python train.py --norm="rmsnorm" --rope_fraction=0.25 --extras=["local attention windows", "capped logits"] --dataset="wikipedia_en"
Each number is 500 + 25 x the weight over its row's rms, rounded and kept within 0 to 999. Layers, rows and columns count from 0. Numbers have three digits each. The size before them is the row's rms in percent of the matrix's.

# layer 7 MLP gate, 1344x448, rms 0.102, rows 438-509, columns 384-447
099:462487468511518500496510521488508486542500489501500497502514525480460451535506524509516549506492502496516509499478518500477493494573501501454524484493467502461483492540505498505498522528499530
095:520501518532470482500514504465507454471476506508482488506486484483518521495476490491533530537523490537503524462521482505474464536526496477495482475515498494506488473503477515509480489540508543
098:503544494525514489477505489503505521472526529462515480472451515532518495496478507516513449511527526474476522509504487468481498543512474514458506479500496506503483487508540496512494498541509542
096:478474483477521536475493495523472471494507455476501502457519497486540480510524448554512469504534485499540531476513482507464509512495493521498511485466506472473485544486487472522494467489549524
101:569469505503478513448475484523512509509489474487529484507476521496511480525455504465490537502503474483503538461483530521483522500481525492479514546474522505510481479491509527482594494517495514
102:477476476484475491492506486507466477435474481492507526509531490500536480508551517503489526502466492483489478519512494499491497519502512462561529516490502504482507492494523478500492488510466523
102:525466490497499537467496468509525553526518505443549499522578494505497505545528505508529483482484498518511528521520450527491508492486527483485566502470513530538492498523512553490498485474509500
097:461509515493527474481488498480519508515490529473500490491445486523503493454498522491517483460516523540490482490486517510482529486508478531497460502519518486496508487463490501539504539484478500
104:510494480475485529503461523529548503525508467493487467479498505496529505476559514538533507495565494476509531498517512457483492484484479475504468479478508496482524496476473522466443523512461550
101:475469498430456500529515484461501528489499500495532483503520499452517474515494520475533482497513512477498558485491527477549487522506426508519508448509511470507471537510528497499509505526528501
101:440526517508503517512494462503472511509490516509463501494522511481512536486480531518502542481515551463526553531495469477477521508494534512469494510506501497529548469463493481428471498540480459
101:537462528502482514481508526481504471513516511488457493461477503468475507542484500486515512492494504494482492467461487491478509537544461492507467515505474491477495511490535514495535503531502457
096:454478463488493494531502483564526549480544479522539540497481500495494477551508529507501518518504523504524542527502500537503512516484475463525491495506498518488558501506451519502493487487498502
091:466497497507515484511476539520478493493528519487537485461490501536482477528488525491507491507520511465448526457537551464472517487539545507505497511485473478505490506495516483495535491475547489
101:500459550510460525540501497503493507502477524466482492533537508495478508456484508496473496508489477487471466470459527494477516443575471514465452503473483513495475490504458480541507488514489496
098:504548529500522524463492511503499503491451449532469504479543497492483493472472487493493507483527503477452487527514470435488515454522510504537482522505465508532525505468563512503467506499545492
094:549541471515520505495466542522489537538499503473510490541493474503508524493492520515483488511481457493485529503521522494519491491515477501535502489460482477494542486498500450466476479481497501
103:547511480499495501491499520519491519457477522532524496561492499485487525537485523497499483510526507521469504483501560514497479495526488508493553482517497503464453475491454496528500460492484468
106:532472472494515488525514535506513543490511505507488500499578489471501520529494525478503458465451449491536494481465532506505516488504511530490506480487483536539505515523502520462503530503518506
103:524512496506499481510481513502507493466475521538513499492484478502544527536494489522486490493501515477525501480464466475538527528520492498481501470517509508475449493482504527540513486500490530
093:513496488522541530510552535506528547513506498521470494512508488506518518535505529551486530521468486531468497494506475517489505463531531517560541427501476530497503498485480471484465509523497520
099:549501482507507457456509477483539492477524495491465515530509529506466527517454473476508500457474502495462515551503495500508466517492491490460488507512508446494546532458485509504494528527483517
105:523502524497471527495536523531526459487496495506488495519496473482485474474508490482512503512521466512554496516491496470502511474503498524521518484516493496446505502525494516480503477494484484
095:504544493563516498504457468513478456486525496490541502508472471456516520500493530502483519505525536471513501506507501496537528512511472536519538496484475486508528494473529533515515468490557525
100:522503473511475523489549527438501528481493485493468494484454506493497472512542522469509544486528451522541504504504489525525511526465511498526534508495497471512487461503497465498495517470454493
097:481489490503521497512492498516543486476492469486491492496497510510500484484502479541520471485505474495512494494464524506515515485480520461512500525501471523486500490506481479538470447472487510
103:500485469494523499486492512477481470501473518499482461483501498528492484499489530511519527510519481453508489475493473538529491513482529484474496480536485496515511535527492467432505510513508477
096:523484515463530499468501492509462485481445500506494483464468513513482541487533561499502527491488482522507508487521508484507535537466558490462487530484522502534502480485530515488483525548521496
101:514502472490496497493474473513495521513484484595554463527439489515557484515499460501492509482536483543516513489533529523511520514473471477521497513494531462488484523490466569507492478481489528
101:508465497501542538509484520484514509488459549545480483511495561543539492530517552474521469535518522516506506483484458508477518513511511514471504462484498551527501505484460482526503497533512493
093:533555524490487504491515492509553487508485544506537523531501492516502499503472470480478546517493519461497470497513550514491496501480525505537465511476530485495464508484489520525508467474461455
106:542504487519509534526470517522526508550494533469477561487491537454504499528518491470487516505507484445494533515480457493481487535512505505455493525494482491475514547487529481499497455545479489
097:497509517503476513484458477475469502491477474503463472522495491534522482482482466478518496494463440506528483466519527529536505496549489502510500474508475516543480537502486443504519501500516466
100:525542531502554531528498542528444479487490497483542491514465480479495517519501462504545492508549510526499507448499483525492516491517517481485517525479475521494526514510533514515455496482506432
097:523508486521512527491503498493510492519499484515476476507521437489547533508475501527492511514488482472465545502484510493531528488501476522497462451472471511511519523483491523469487475510481483
097:521517518503454445540533506526489485493520513504503517535501510490506488543478495523468451539523451512456482477454516445542502457493472510508469548543508536518503475494506520485481517504488530
100:448526477539501511528477455526526499532490508547459449533542472504506510455474508454514477503510513508532496480488498490514496486570501481510467504514487471493481493520480501442476486488531478
093:480496469510556487526524530526537492475512469481487498527538492538511482493473465466471539506553473485512473458479493523466492556514530489505463476504494506511500524500483452473497476484531495
097:486477511499557484557503451498539499492503521471483490493484510503447486507514491500493505509491499516497495520508508502496539473539480557475489470514507520484488459483479489493477465492521501
101:474479449499475466502489507536498525480474511495505480550489532483453482484530473457513542509506469518493530511482537486464531457498513483492488471493527518517488478533497496491537511508528536
099:478494513497456539516498531480515521497505469541483494505499486454515507477518535518484491523525459539511488471509533523519485531494501440498440459520507504533503511538526477539496479532471459
107:469459496504515487519520490509453445514518534536496516555504486514491454471512513509576497539515514485522492490504470478484451501486504506519493519506505485473462525509484512536494487532476489
096:523537516511454479504532509495462525522486463550448514461494500499504528517517489484540508464464491505487506552505444467479483498497486489461518507482493472490462563503496484514501518490533539
103:491519521500505534468500517510507438456463473486474526477522523491498489527479561469502481528513469489487499529431482528517533537494501520514477499454524472499502507468486524524483475508480530
102:487539474478501469530470509520533520501501511508474464548484501499523485478531496474476499469483497462490519510513456505469533524501529510482486541542524513496502488516464501489489482495449537
102:490511488486479493548495509572462540502444503501473484476495504510488493466541502545505550499490541487534499511482483552511518494471487509496509506513476486517491528520489492521524484442513510
099:499471547449544511480503491483523535471502507532526518548532526477499482480491533454466480515482518480488482521516463454477507488509522488498503536470490475498496459499495427459514469492497542
094:521519499503531543528512514506522514519525523467521541492500500510527523485496513511506491483473526509481485503468523452492476524501545513512508486442535453530498472490483511487511491497533489
095:443499561500507506503498525519489520504474513506489493514491462500511549469480525558535488470511491466472509531525478498437503464512541520484495473527500465503537543502470512473481540517491469
100:533467507527526502489509457574455531484459500498509490466521495529482466504487548475504550476551469490506523502499479514496489508526524481496512473456488462451509516536567445495500514499512507
099:499477479501507463467488501522483525482482468484511523470531470495542488486459547472511504476498484509519509549459471475516504517489505513503499509538502534486528518483491512476533490523523486
096:516486529536521513484517526491489486506533491462483525499507474507493504527527512532482492519525519503500548504512489506469487496455541484547512502461490503471491525534483501518525480505466514
100:478487540519471487461500488475493523512518507512509509493519529511550456515517503511505476521510501530509507478491476502510520468558472508531512528486463492524495500511466456520479535495473540
096:495511514496519532540525523488491510490483486490527524531524479560463552502521521491462478511504498528534545459534507479525505485515531490495489514482509503511483477508495490492474449479491529
100:458520508504517490482516496424464484510508515493515492479537527502489538476499552545496486522446499490482515479562494505496532562522503514508503500511509520467502524490519464539519506523514492
102:503485518473520509531506502461488493480497481527534496522499501517536512481513493512515470517515467512525527541505520539514498520514519465480482488488533432510506465468524503468498519484477465
109:472547499538515565504476496476486513457466517478501483511508476512526525505497531514476509480516503527457546521516509519481487507515490464473431485509493469488487446467484481519497465513487472
103:489506532503517502508474484498494485545482502493503436489469484477485513521472496514522524482500444489477539507497534492497509499504500510483450502482421467462468510550502486481494496446467454
093:490474549459543520508527468495542472474464487507486512482475488465501510520526472445463512503545478467463447490533527526505477470462500499496518553506496478495512529472537533490514502501505507
102:518518493530505491478489504504497531528494512480515428460536505473484555532544517551521530507479463499511482510500484518468499473560534481524510521504493532465504496512517501453473520508458524
094:552506510500513524497522474485496532461446491522514490490514519494510543467506482467508492529527524515509542505540494547474485498444491515534483465485502524549507480484436524482500501466531481
099:527505514487521522467461484506526495508535517548454486503471503487491445525482526528464496501457523478491541527451491528506537505510497444499446499478524522479500506464519512525508481493524522
095:495494493466502492509553552489484491478489505488464463507524501471465479530523494461482505485494533547482501509488538528461499509498503514497510539479511500558529471486504516522521494524537464
099:509520471493444502562484524545492476512538461489551546509508509520506510511533484491510496507483502529502474503542496469510488485526511526498509480485478467462494508519500525532544506525506508
099:452545474474484476504485498548518527480512484510485536501514484535513463530517535487503509467495491488515528494520530514484498476480482542521493523535489500517500517497508524511496526508451477
099:497516476520465530481494513516481535476508505511519497487439531529519558520503518476545454493490489485488473501473470485461539553481513514474456474499451496506547516479495477543527473542514507
099:493443488477509511471517510466522507531476515508451494497488486484488503476524479470497501486510483503439477509507508496494545543538497466466489492512508514467462514522455513482512484492564513
102:530489474504539492524492518525525484482472532485448463539480496489545517507465533481519530511503449515540490494554454482512505562492473515503493511544495512482490456493463469509544518529482503
102:534434472501512509490471447483477494483487472425566529492542492460501490475456535487485546496507468490488488552530450486526479546547515527549511500535515491480496424506504445476498498520526502
093:499487516500457477489505520496523464419516514504477510499496514493470536515508467479519469496492523500517482524561512558499515469476486537513518483486494523488477494503445475484477522493494508
095:524515523540479488472474522490396494504471512477463523494507483533509535535494486511478510512507477509487510445460489511511545459503492528493472486541478501453500549505510516483471539515534494
101:558545470531498540483509539503544502447503522521520496495537466494490436497485444510520499500485499494472490524502519487471466489494487476476537481479496531486461538501486537467461459529506499
# layer 7 MLP up, 1344x448, rms 0.11, rows 438-508, columns 384-447
097:495540484472536489512480495480531475447537439519532516506527484523485510500485535531490510508553467508494502529474478508479504518509491484472509479495530496519491480512531532470473462534559482
098:502481521519498512444515478431482484478498472471483464510495430505491500544471490528483531469498477492519498538454507502511529475536453494469490472500505482488457540486469442474522522487510483
099:514481485544502513529520470516486507499501484490537453459493514464504508485510463459512498461507536474489529492466483477485541503506557475516501537537498504489527502469513509488521500562471523
097:529477463554470500509480521503492540463502495491462541521524520515479515497503505529490553489527509482496520471502533552498503497504501507533455520520505530500456479488439477499490478488493495
100:516474501494503449498454496496491497497510510487528493527509538449542522480532499548484500512507513502492513497535481500474522503530503538533555496481554469511531530501464494488472504505522503
102:473489503546548563484514436484468522496480524478497482482509495508504500514470491487535495475455497524529483531499491475503577526550501492484486473504465439485526470473461481512479503477506517
099:479463499493457499464556485485518514513547531464511509477502516515499537509493497535512480504486509529507532508523454542474463530527519515473505497488479488506529521530496514468477507493481506
095:522467483491467472468498523526510521525523483477543480543470512497525532491489486499505520511529523481504513513480529486483486521489495515515462474475517539492556493513520487507521555486536499
110:513512510486521468500508453494506480471546473542503477503530467532513483536476508508518540485506500515502491462508480504464466478515523513516488548509503525519476501497508504471443509522529499
098:519486464520515523500498424512490501502499522515493509534508462528508484479505524543542532501490484473535531491523454507524493515504471507499513491504510483517509478487505486506479480496508510
101:525511475460512475515497525448541493480503487525479506517447531518543521466475482444492468520507507480478499467466527502514501536507478529502485495513485458529487510505487500493494492505530526
101:488466448467484468547461483532454483516486454471480522522505460495497523494519512471475512499500530506552508529512508521522534451490524451497505528515540467469461481483500509498487542522492486
100:469506504471508524511520527460499523476487468514441483520444483490496526481477462467514473522489487499499506506477517507553529494497502489505513476490501453528492490506530481504477563506481512
091:516475512524472489472475475455518519533502509471504532474526502530477521545523476480498513530540511490496483548498476489519474520507530509476512491527517483457495451544519452516467522507519462
103:497487499500495527497518487498519491455450471491491472540471495539512462498473504445521511510485475475420506492511477496494421507526476462538454516513486511483485494494477490511489493488503489
106:534542477481491495480511460520469483543540509469491490466483481466438533491514515508528457502502538506495509490487519459516544516506496493527514498492512463541442492465552533450485495461488486
096:505520505514502540551476490506508496517476512485516486484507520472492545508490472508530447478534476505525514464501538464535534510520490517473523509503472454469498526502460512482468499524505526
106:459490491456484540481473498501514526500517520529466490501504530497481504464585526532494462516512483526507481492489480512539466508492555497523497469472488479454534510499461501528518496489479489
108:503538496469489468463481530515485457456486523496494540542476462512495496510508509481486502471544509476527510496496517501521496507497505548488473459534507490524515503467474491467494529466448487
105:480494491509471503543510505454525531496497540560495502517475503531470487477455507498485496525509494486498505519489534535458493489473479501506488498493478492471508515498531511486436518484511515
098:518506478555502527513470489521527549508498457478522490566476494482472502501495486499503499475520472509457456541507443502526515494529506496504493467505480491507487516478494502492540511535526521
095:486459478474490514486516514490515480517512495490506520457459457535519481454516509536520448528508508504533505490478476498490443543517522486462500499516550543450482516484504555541472538482533484
108:525510489494532480491532513501508518511531475458489488414502481517504467528530451470509517490447540486473481466527484492478498518513525506480496518506508509535536516466478480471501538487479532
095:473502501543529487566455558480511477487506506516540557509514505543509485512473569554480517510466524471516501481516503461479472466462523521533448467558531504479501568502490492438424513475485462
098:475490469479490486506451489556495487502512489484488505508530493509519485517486466507504505545499502485496505474486457462504455504570498472515475471506500460474453534469520487511506491491496506
096:483473544526497514532471528582454515456483514459495494523509480524540548484526490510539506462554485516461509530559527487478529467486534500498505514453487495533461499492460498524487520470460483
105:496515499537536505527455519457485469489525506502531525492515478519506485505488542531468486501514527509538473512535488526488511492486521487516529516504498513499534495488490486495553473469504535
098:494527523491554444532485529488506450491546497513526517550466500511496482509529491504519485488489545519478498514492477523491504473497471433537485538468525536532509535530477534491488490438509467
101:499517509535475509469498519512476517502472513490447520527489456499490478510504524512491498461523498489510475518501536514518498468484513480471480506505452496494470458470532509481478478493489552
098:507436497481496502456463505495471500457471468491518455497484475484507508508506514518481486519494484495523504473462490539487535501479529520493475482477464485513443483502481497541522490498474476
095:533492484506509493492482470497510482470519458523534539527455478463496516498505481535463442529510445515452524508504489492492510526505514513471514522514489438517465516501499499493474496481499486
104:445511539534479447507441473495494545498486484529516462527512473543497491463507510555466517523505481482520497477572525509468512447501487512493489498507541482492507511509503501523489501517522543
099:520495531557505480541511519526498492493528512511493475481480489483503510496471523504494490501513473517498502458487545503499523504483496458498498491497554487470454484478498458485478518499526499
097:464522513467494513509511543484476524526568538499501493521508499477491487478476495475517473477486505498521515536553509480495460519540490511460522520509466513474512532459513435476543487525525492
094:465502526414466478477501512517491536478483526472500496495498484493509465509540535531527518528487500499508476478497489503457475499511464522507536459536512526517487457475544523482554499545503528
095:510503514491504462502496482482512508502522470468505468484511502517485521491500474528490528519528575458502539560491517484546474506490483493535507527467528509456472478506509498518518486537505522
097:502483477530463493472541476511507537518478461513490528506475492541497511514462523486448530496486543480496491529504515523474530512494495460523483518494556498529466507521506419503520479525494453
092:520465490505521485542513529451502499496478531495526482510522506484463526455488535554521511533476517526485517514491493468549499484522460489475523504473502483484534491521521469498500532523533495
098:526450521541456479501499503514515484528503469544534497495517484497449494517504468480502531511523454518502519513507499500516495483535479493494502490498499532483447466485525526482504488517484494
106:529508441481485495514487475522488517494505467536502464529508475495497512493539466464509492519523491516457463518512512522502491453499506436509503481498532551499498492508514469484482471483464486
097:512532505468475473518510535510493514508516448504508541541501490512486511499498496492474470474532556523538540485510487512485512496482500467509531505553523533480510458510548460503518465503445501
105:479468509544544479556528497487520495499506514503459500552504487534492531524507487510519467506506497539492499486497487478428478471561475509508510463485479495517522502544466489505490485540472511
099:506510490477516480491473492487483513473510474530498498500471522524511512496539507489511518498512492513523480476487496510484530467505486507512491531506553472493490537500475532431482482468505498
100:525517486488523525508478488481469509467499492485487499486483514493520461469517503508515441526489463515555521545536535487466503470538533523568524489522482477483488465464536481508461555482484465
101:483543507523508489497437498492436462468505486495509564458490494485506507520529494520505517504500484532460489499508515497495493510500486543512517512502502462514513542483503501534556491496491469
108:478477529483496497468488516454521510520524502472471522507506559471471419507506487490510485512501468479535515475439492467545497492552492456494468496504503482468533504494500445481471518509522523
100:471529534486536524507452495473508482487491494509548488508498536495494479492506477474516499525479514494470506528503491514472491444478528493545502553522530493495511501527497442551468508474521485
093:508513502530498485499484501494524493492488481526435544496488511526492524528484549460496485513495513483462491444516513491521533453496539532509513525443496507525500513472472515528491519497521479
102:514492513519513478485440514518541489486524497498484499440496536489492496573478494482483490525503521483536498488483555505512546491508436458491497522476523502512469498527491470530505445489498516
096:498455498455526505492489537509499518498542548508485502453453503469480499514466487480544494471515492501503441515492499500506505533439485472510479498505520495522462494487478504495482549527516416
101:517480483494525521520499460562458469453449465503489493455508498445472480536458506482494499480494503482482505531475467502472483462471537534508449474480526491453488501521490456504514474521465472
089:516515544515472509527486445485509495547520460526504500451488495494481512475540521474477538462530464494473533423503494489463503507514518491521520457431525487506526501493506494486470490471503520
100:563501490526515520480518526483520484451476451520506506540505525538496521539470545479537551447492491537540511514494463538493548462496520512552502496513493523450501446540525488528511514511521519
098:500502480504501495477505442490510528515501498496514515471544506500501516492498501499472538486495522498472439463497517464456476479499506529519480478511525458525486494489502479516508454498502503
101:460512523504480523509534489453526497496503485496505516509467519475535517507484491533490474501475515524502491476532502510483443518482503534499490491527473464486483520527502462515544527490518514
102:520526479510500498468479436486505481490510502526503521503474475484501516484485441501517504471485500516493520493463503512528492535463523504458553493490500504497454522483494521514487499492512503
118:558484475496492469474490516501503490519555487480528519510473549485520474486463453507516484500481487492548493471513495464556548514525486502568539527450481492523507509470506452501517498522488501
101:514537503523502482488515492500483503495485489499456458525515499498472499511529477495506478516512472471484501565502483486518471449486515485462437505502498490507462498536493487514490511478495451
091:486527546516541528516527514533517516480483497513486469508496497496532527483490497516525508535523530539482446461531524514505513473469497478530506530488503505501492512477492496514486495473501502
101:501543469540518491458496519501486520479535487503494515536511494512470503500522548479473516527462554491525473486502493499511497522547498528527507448501524549491525499552493503499518496506513482
091:504477505516447494484518521494537469519490509500514444540465500476463562517543522492513525545478557493477481476492506505484512505484499469493483525496493459474484470472485501542515507503504508
105:503512510508500517549503512498484505485504454522522482462491492459476479518490505495480516503513502534498571498473468531541519524504478457473514520521520494531517494520462519521498517519508510
095:529484533504509500505521531435466484494455508496543476493538509514463478550497492507533508498479480495494467511513491479526474488456505530530525547446553502502524488540467519511512490472489501
096:498493492495507494513468489536466521519485453474547439536545513503577494443498493524532492516520499488521474496453460510528490493498500495480499491479542498494526523478496543535478513508516496
099:488508528505447479522479481482528501472523519451493431495509521491502509470528575462537527476504504457482499538514516495506518520500484522505488521535528485511479491462487554511512523534482485
097:483493518493474495474472463482473499496502494540479469489469542512546492499517498486506470480526474473459491493492529478540510530484529516427460489514490490480515533509480505511503441497528507
099:535473479491513472499491529480517466478499458513488515505450554540444478482554523501528473448509494508454510481519483488535524532510547537520441526483516514499496526536482488442533511506515500
103:529511479480487523507486525464474538447498477489528489483485505515499490488480503489508493499499517509494530435496477489548478474508492522538513486532557488449503504506509493524509512479522459
101:453523503511489477516505550479500504511503445471482468522471512505502489490490480473500491456504519486497540509500486496505500474525480541490533526504432483497473514462481437507484538461524508
101:498509467559516501508485474490499513499519520505481429532477464485512491442480481503478509468484494501490461507467501530523490503496488539467496487478491493495491470552518506509450494492509503
104:485528499508463490484520462484492484481488468508491513527512481496505504497468480442454485504488513484469538506545519480531478512522489503492514490498522505552479497514514494492483492497489539
# layer 7 MLP down (transposed), 1344x448, rms 0.149, rows 438-508, columns 384-447
097:477515486481527460493499500513476518465526454489547502480503527508460482538475532523504523506527489531540490490455465514478441464537505533510538478487517522480437557491484522477451514472547508
100:477514493548487487546520486508506564522466472569463505473503485509496523474504510503500485491522478490525474486495503511482514535490471483532495504466484525499494514505455509517492480489481519
096:510460517462477503488506501481504499477457527496486436527521508484525507504481516510477460509508501482469470476501491522490529471506481526493520468501534481519476531477526561550497490510500511
096:472472484488564481529526504524487516508518517504519502495507503498514538504473438516467509503537486495541528506501532542500494551504501538515518515548532537478448536511466488489520486483542531
102:472509463509522519506461519490507487471523477485541514446503475529467524521497477494460483459509535499493513535485488508551523473525476499497518440508471489550535494494500545489482515502473482
101:549523493509522500493540467484492546504484545506525516472533536532534468495477489505503522480499520476504541524483506545531548516507496527504506486484517490485501508451486544497513512485458463
101:515489509505559491502515504536522499536479529493498446520521501470485469486494527527502476502474494487479488475517510568506511530515493535491503513502522468442519542531480501519497452515508506
094:521528502502494461487500459472534462511532495477481451453489505519505512538504475441494453484514453481511475513515501514506507507500523479531435483464470517480485504506517501528472512535526471
111:482535480500460506462518491460500481471530500498490549498448456521545499500504484496485482508534510566461539484482492484494501468508490482516472525472467519509486489509488508497505510483502421
097:485517531504492477494458499486451544483525517455500450494507513501509495492481490477481546520473578498518496487529482478492494521515486484493520516450544459505461502509536510451462490498515474
098:482504515546499472495510482462537504486470463473453522478502492495483467516459501498480453516498465468526506505502501476513483472457493549488512476511505492494503492497501531477486475514516508
104:522482509490453481539477492521508510499515584524522548464463476503511516463546483528535521497509515514504473494431470537526475499500479445542513463537466496517557479470520471459528505474505502
101:520516528492515468482487513509502472451485501474497515475496535470527542465487475478486489514500478470437484466513532501518472490533480504517504491509513470540495497517509471466498516442473515
096:531442485494508465508472528461463476499503577521507488490493550508511471490482502491494481485501502541496491475488513515503480498466506507532480502498481489481479539490467485504443517514487501
103:442533520507484542529496536500511521511497548533520473552527484502483449482528506495482495540545528508509505505523514489525490461489477470478482486497485522526449509537510513503488507481468513
098:536531523519507501471511533488458515491518484513535489491516495529536514542506504482474517526507519535467530475479567488458522489495548490491501506503481523567526541526524549556523529494506489
097:482513485521459563500514529502520496496496537524537476509466510509486514495510486531496451500514504481445513499492520467528524523506510551506517502520477494504538528453475494500496490493500458
105:517486516545457502501494508478515502514518474488505480476526520478519542500506526539490445520484532516499528516499490495531510528515553506484492508457522518489503457488482524479520506496503519
106:548523518493498496536481517543477517501484527466480514519489452511526536502503538510480501539468493496512461503499492463509489491548515510445492491497476503484515516508488509481520498500468533
105:474449502432492484500484498521498538477474501497523499496511477503451545505523491496463476502523456506441503498506515513474534479481518482475450507521502501443520504479498506483482530503480504
096:502523509658495488543510504523481481510490514479503514501521492493525480496502500537521522481516509532500493493498520451472515506537488466506505440479495497497512447467492523458508491493467528
096:448517495515491478486542526534487479508452501520494515495492496528493513463515509537469506518529509501543501486529511459465496520501525466507476464459514534525497481538491518519476532488480536
105:473497521513499488512519519481509498520494481532509507485492514452471484491466498531512478482499491466497526500504505506484522456490498482536482504544521535507508502520473496476480504474474477
093:481528496421540519508480534508487531498469494505499494505480519504494499537558518489529504503449532488487480503494502551477480506491483470472504506485501543521497462483537508475509496504489523
100:533477481506535529497510514499506494468462509486481521507477557520552500535511484496500514460480491499500501493517473483480487515519486483475524517513463501497499475499499528523521486462525477
097:474493520503518521492461489541502462484498522498525524503482513525525449539557509525483512479483541547522468497493512516528493502503514498486479519501477520497506477508479520499474511510527502
099:515480524469521475539526518485476554500517508531525553552475494470523499466497518526530520518502490498506519488489514495513511506457515500501478504484526558450508522479484514527512518512515455
100:522512507460533484482504523526458493510493520484491469545519545511528520517452516497446501483496480503476486506495533527499520489496500520499478487547447453462512505452493443509553485494482514
099:484489452495485489508477476497509443514504484511499522533540505486547568475528481488458523452467524521460452519494516538475459497469526510518475483502486536478551510502480516466529475539505471
100:511449510486516518452496518475483534504479477508503470500498503483508502546506483478525497511420527469488467498516479540509506517497490455497469488517523494525496557526494529484544479490492460
095:496473511498482508522515505482486494468511525478522489502515523498509487510492506506514502496463469499526518530489542485502484456546516474501536482499492476486455484487539478513481464496545494
104:487509503443528499474510528498464529502483485498481490525492473460496488524511514480547510491486488465469532476510520494499496513498494511537474533479523543483475495503452469546498517476514488
103:550546530491477472491502489494487484453503480524449506480520431480493483499481485505475477488464529504532477465548504466527507514500509479486507462495483474538492463542512505502557517508482500
096:524471506553511478521490521518494464489485476513489521467503483499511524484491465534535507470489499480492471475505492496497519456525513490432480508516492535512452465504520498485442506449548538
096:478451487541509478485502483492498531494489507472497515512521502554497537466515479564463430468479495439477514483519546514532485545543530493504544499505496530462492463573480495529522495460523510
094:493477492509481489515526497491508513455519521495513504471465512535520524466485492525468514497486558512531501509468489557553501510479496508506462462486515487522510518531503523477483499519519508
097:489511504465503508516512493492525549485481477501483479530539529522514508527523471510471513499463489546528490511513518508487528486498531461460459506468461486461485554518478517526488516470485453
094:445518512523501500530541482490500453514450508534509530506496508539488534495479491504488484486544506507517480490486525469482500520523485496463459479495467491465454446487516508490458529560488487
102:499521530477486496518523472492516522450522532509500482514546492506498495536504459494520496513519512462500471516526514498527459501502454489516489527514519445479468528524539476505440499510500524
099:473500471487493510480486467496470443488565485461479523471471513483478489475491466456489519519494526476522481464492516481499500522496547456499529539527478516500525497477509492530512496515529466
096:496512477523477521465501474525512494475486514499488473456467484502495480552532541532526521472549499507514472496442484494526514457486477472519535506462511497472470481458503556534477511499503515
109:465466512485515501517540510545495488545486487493500488515446468545494509529501503466552471474468495525504516537446469510454485514514506489512494502503485512514500506494531520530457456523504515
096:509453495563510471517536504504518539497494482523478507511505455452481512539532521503525507569497456494505520499507563478492508503511533507486503501521517504481440497500481468486531549456509483
103:521503508461487557499505480490483459494494485502471499505486480551513497513482492483498478483523506509501454500487527497517486476501539514504494474469511491535481493493503527518482538492445459
099:544454484492514570544557516500486531506464517443541543514511437515457500506513479527521499491489546495500481516507483476508477518483455529495480468503537537503510514544537463486512515480510451
106:491510472499506458503523488505504458513499468496494536469477501509534506474477532491520462478497553501485500502457514475483517506512499476498450556454512523496511488486464524517491511469523512
096:500467518524501501514529512486488523524496494501510539482502445468502511485520484497448499547517488475509473527475495503516507513517552526479506492512514436500525438539547487521510492496497472
094:496539546515521506504509515483527482547489508465487563502499502502532521496494538541492426525481505530549509488476531474494483522503523492476486507443463442511443488502461500486503469470490476
094:493492491515537477507525503516519522485444517465528443531512509505512494469517512490555520483512504511475483492536517472486483491504487508498514484487522512496517538491481505501447504456495512
097:471480472512508515488536572492492495517517464525467534528484507475502491501492449474519523495537494507468459475485489513489476524536498499501531560500531509525487494492495469453514533505466472
100:551521560489518483530451470517515504475546508505506572478520484510461495477500526467493539536481505495536454480487553474480479516509504487472550548505488503473504464507562469457488520541523506
094:509502520519470476515551497455486525499531489499518478477451511534529552526472469504492496474484490496497537516514525529518496491505458469529514538502527514488506505490468462537527489509453505
094:508494480485524505515478554491457510509451449484474498528502530490518478499507524475460478478477496502535455463507487555486541457478508500519483477547446530476487500487493477507474510517470534
097:514500526535456484506508496485529505482494539509534511490524473513541528479453489530475531505495456490468531514520519494549508536497468484453498488522515486516501494522454497494504479537514498
104:490495491535530480531500477493534524546473478517473542550543493448531516453459478486504496471483486499498529516521521514537494433481504470494495523544492459453511488508489500464461460505477493
101:492556466473477472514483500469500503475465467510524538462490519465516489472498565518517451495492521479498517504490520481534482559485481539480526492523476481534476505524504536465515501524512477
111:500491508498540477502545465487510513488505474471471462489475519503498518526488485499480525484507533502521511519532544496561472511525461513491486498483461489513535517478522489499522498509540508
095:545513496556502510537479474479493474478503513513505453525520494505503513498512520516477483529509430567531541480505506479505467474474492539491481503493484471504485506539500463463500501473517467
096:499527536502507459530519471496508493536551550505526514495512489523506545474486506473556501510457453541505508517499479477510500501516527509469510463494510476491439466524543477501498513490443543
101:524538461471514493492477478471527516451500499485498436475464494484518532502484530492528514503503512465470473513464476531511495488550468505486499500433541504532512507520513517537454480464537498
091:474497510490486509504526497515466465479483464516479552509506496495487473504491490513508504483482458504457494529488507519497510521487503484501471443542514504508504524508462512461483494499492502
105:465542510507503499550504511574450500543467464481513534462475503514494529467470501489506491490479482564492532532512462531514468477503500476486482504486506485513553529547519503490475535537451491
093:556541494482505518483512552461482534523498489511567518498506471499482505493456538502497507499496473505505484461458485501521496519525456475540494531519454536447509533534512521499426530525510514
094:529515520512537487511493481547506560537527526487537491483488509522483494446501477501571491513526471476465526477493439453474497492497423507479510495475530493521509520491495483467476487536487500
094:479493521513476495480533534502518489498493488519480504472505502508488455466522495464518482478527537490475485486510521456451518531517480487458525535537491482539529510507499467489477517561509497
099:514473528480507483525429531492488550484505457513488489509520453514551520492504514472524475471477555502486478508504490529471504507464478516513503466470493482526527505475474443531509493471509517
102:480475482502514511518483515475466509518500517554467470492465467512526552498489482516486492480474470501469521497527520523501485495551494523478502511516487511518479497519505527527497508537450523
104:476520519532467468447545505539442601517502536508478433490518472513544534495463525462519500491534524489461489520473532503536495524488509490525515490538498480502517537537500506463518518475489529
101:509502500555472501540500505503449491492493422518484547447520475499521497531508488536482516545494519501485541531482509493503478474537472508555457515528528461479503481470523528485518500461518525
105:502512528501468492513501519485549494456513504482504494556474504532496484468475524480465500487508492483504500542480508481526481522476493476570517522520463538472491491481516458513494504501520502
101:524502510520507524509528482536510506486500460509519492493479519511506476489533500504494532506491490523486510502455461463483515508511466550517476506547565511476486495519493511523467460480507499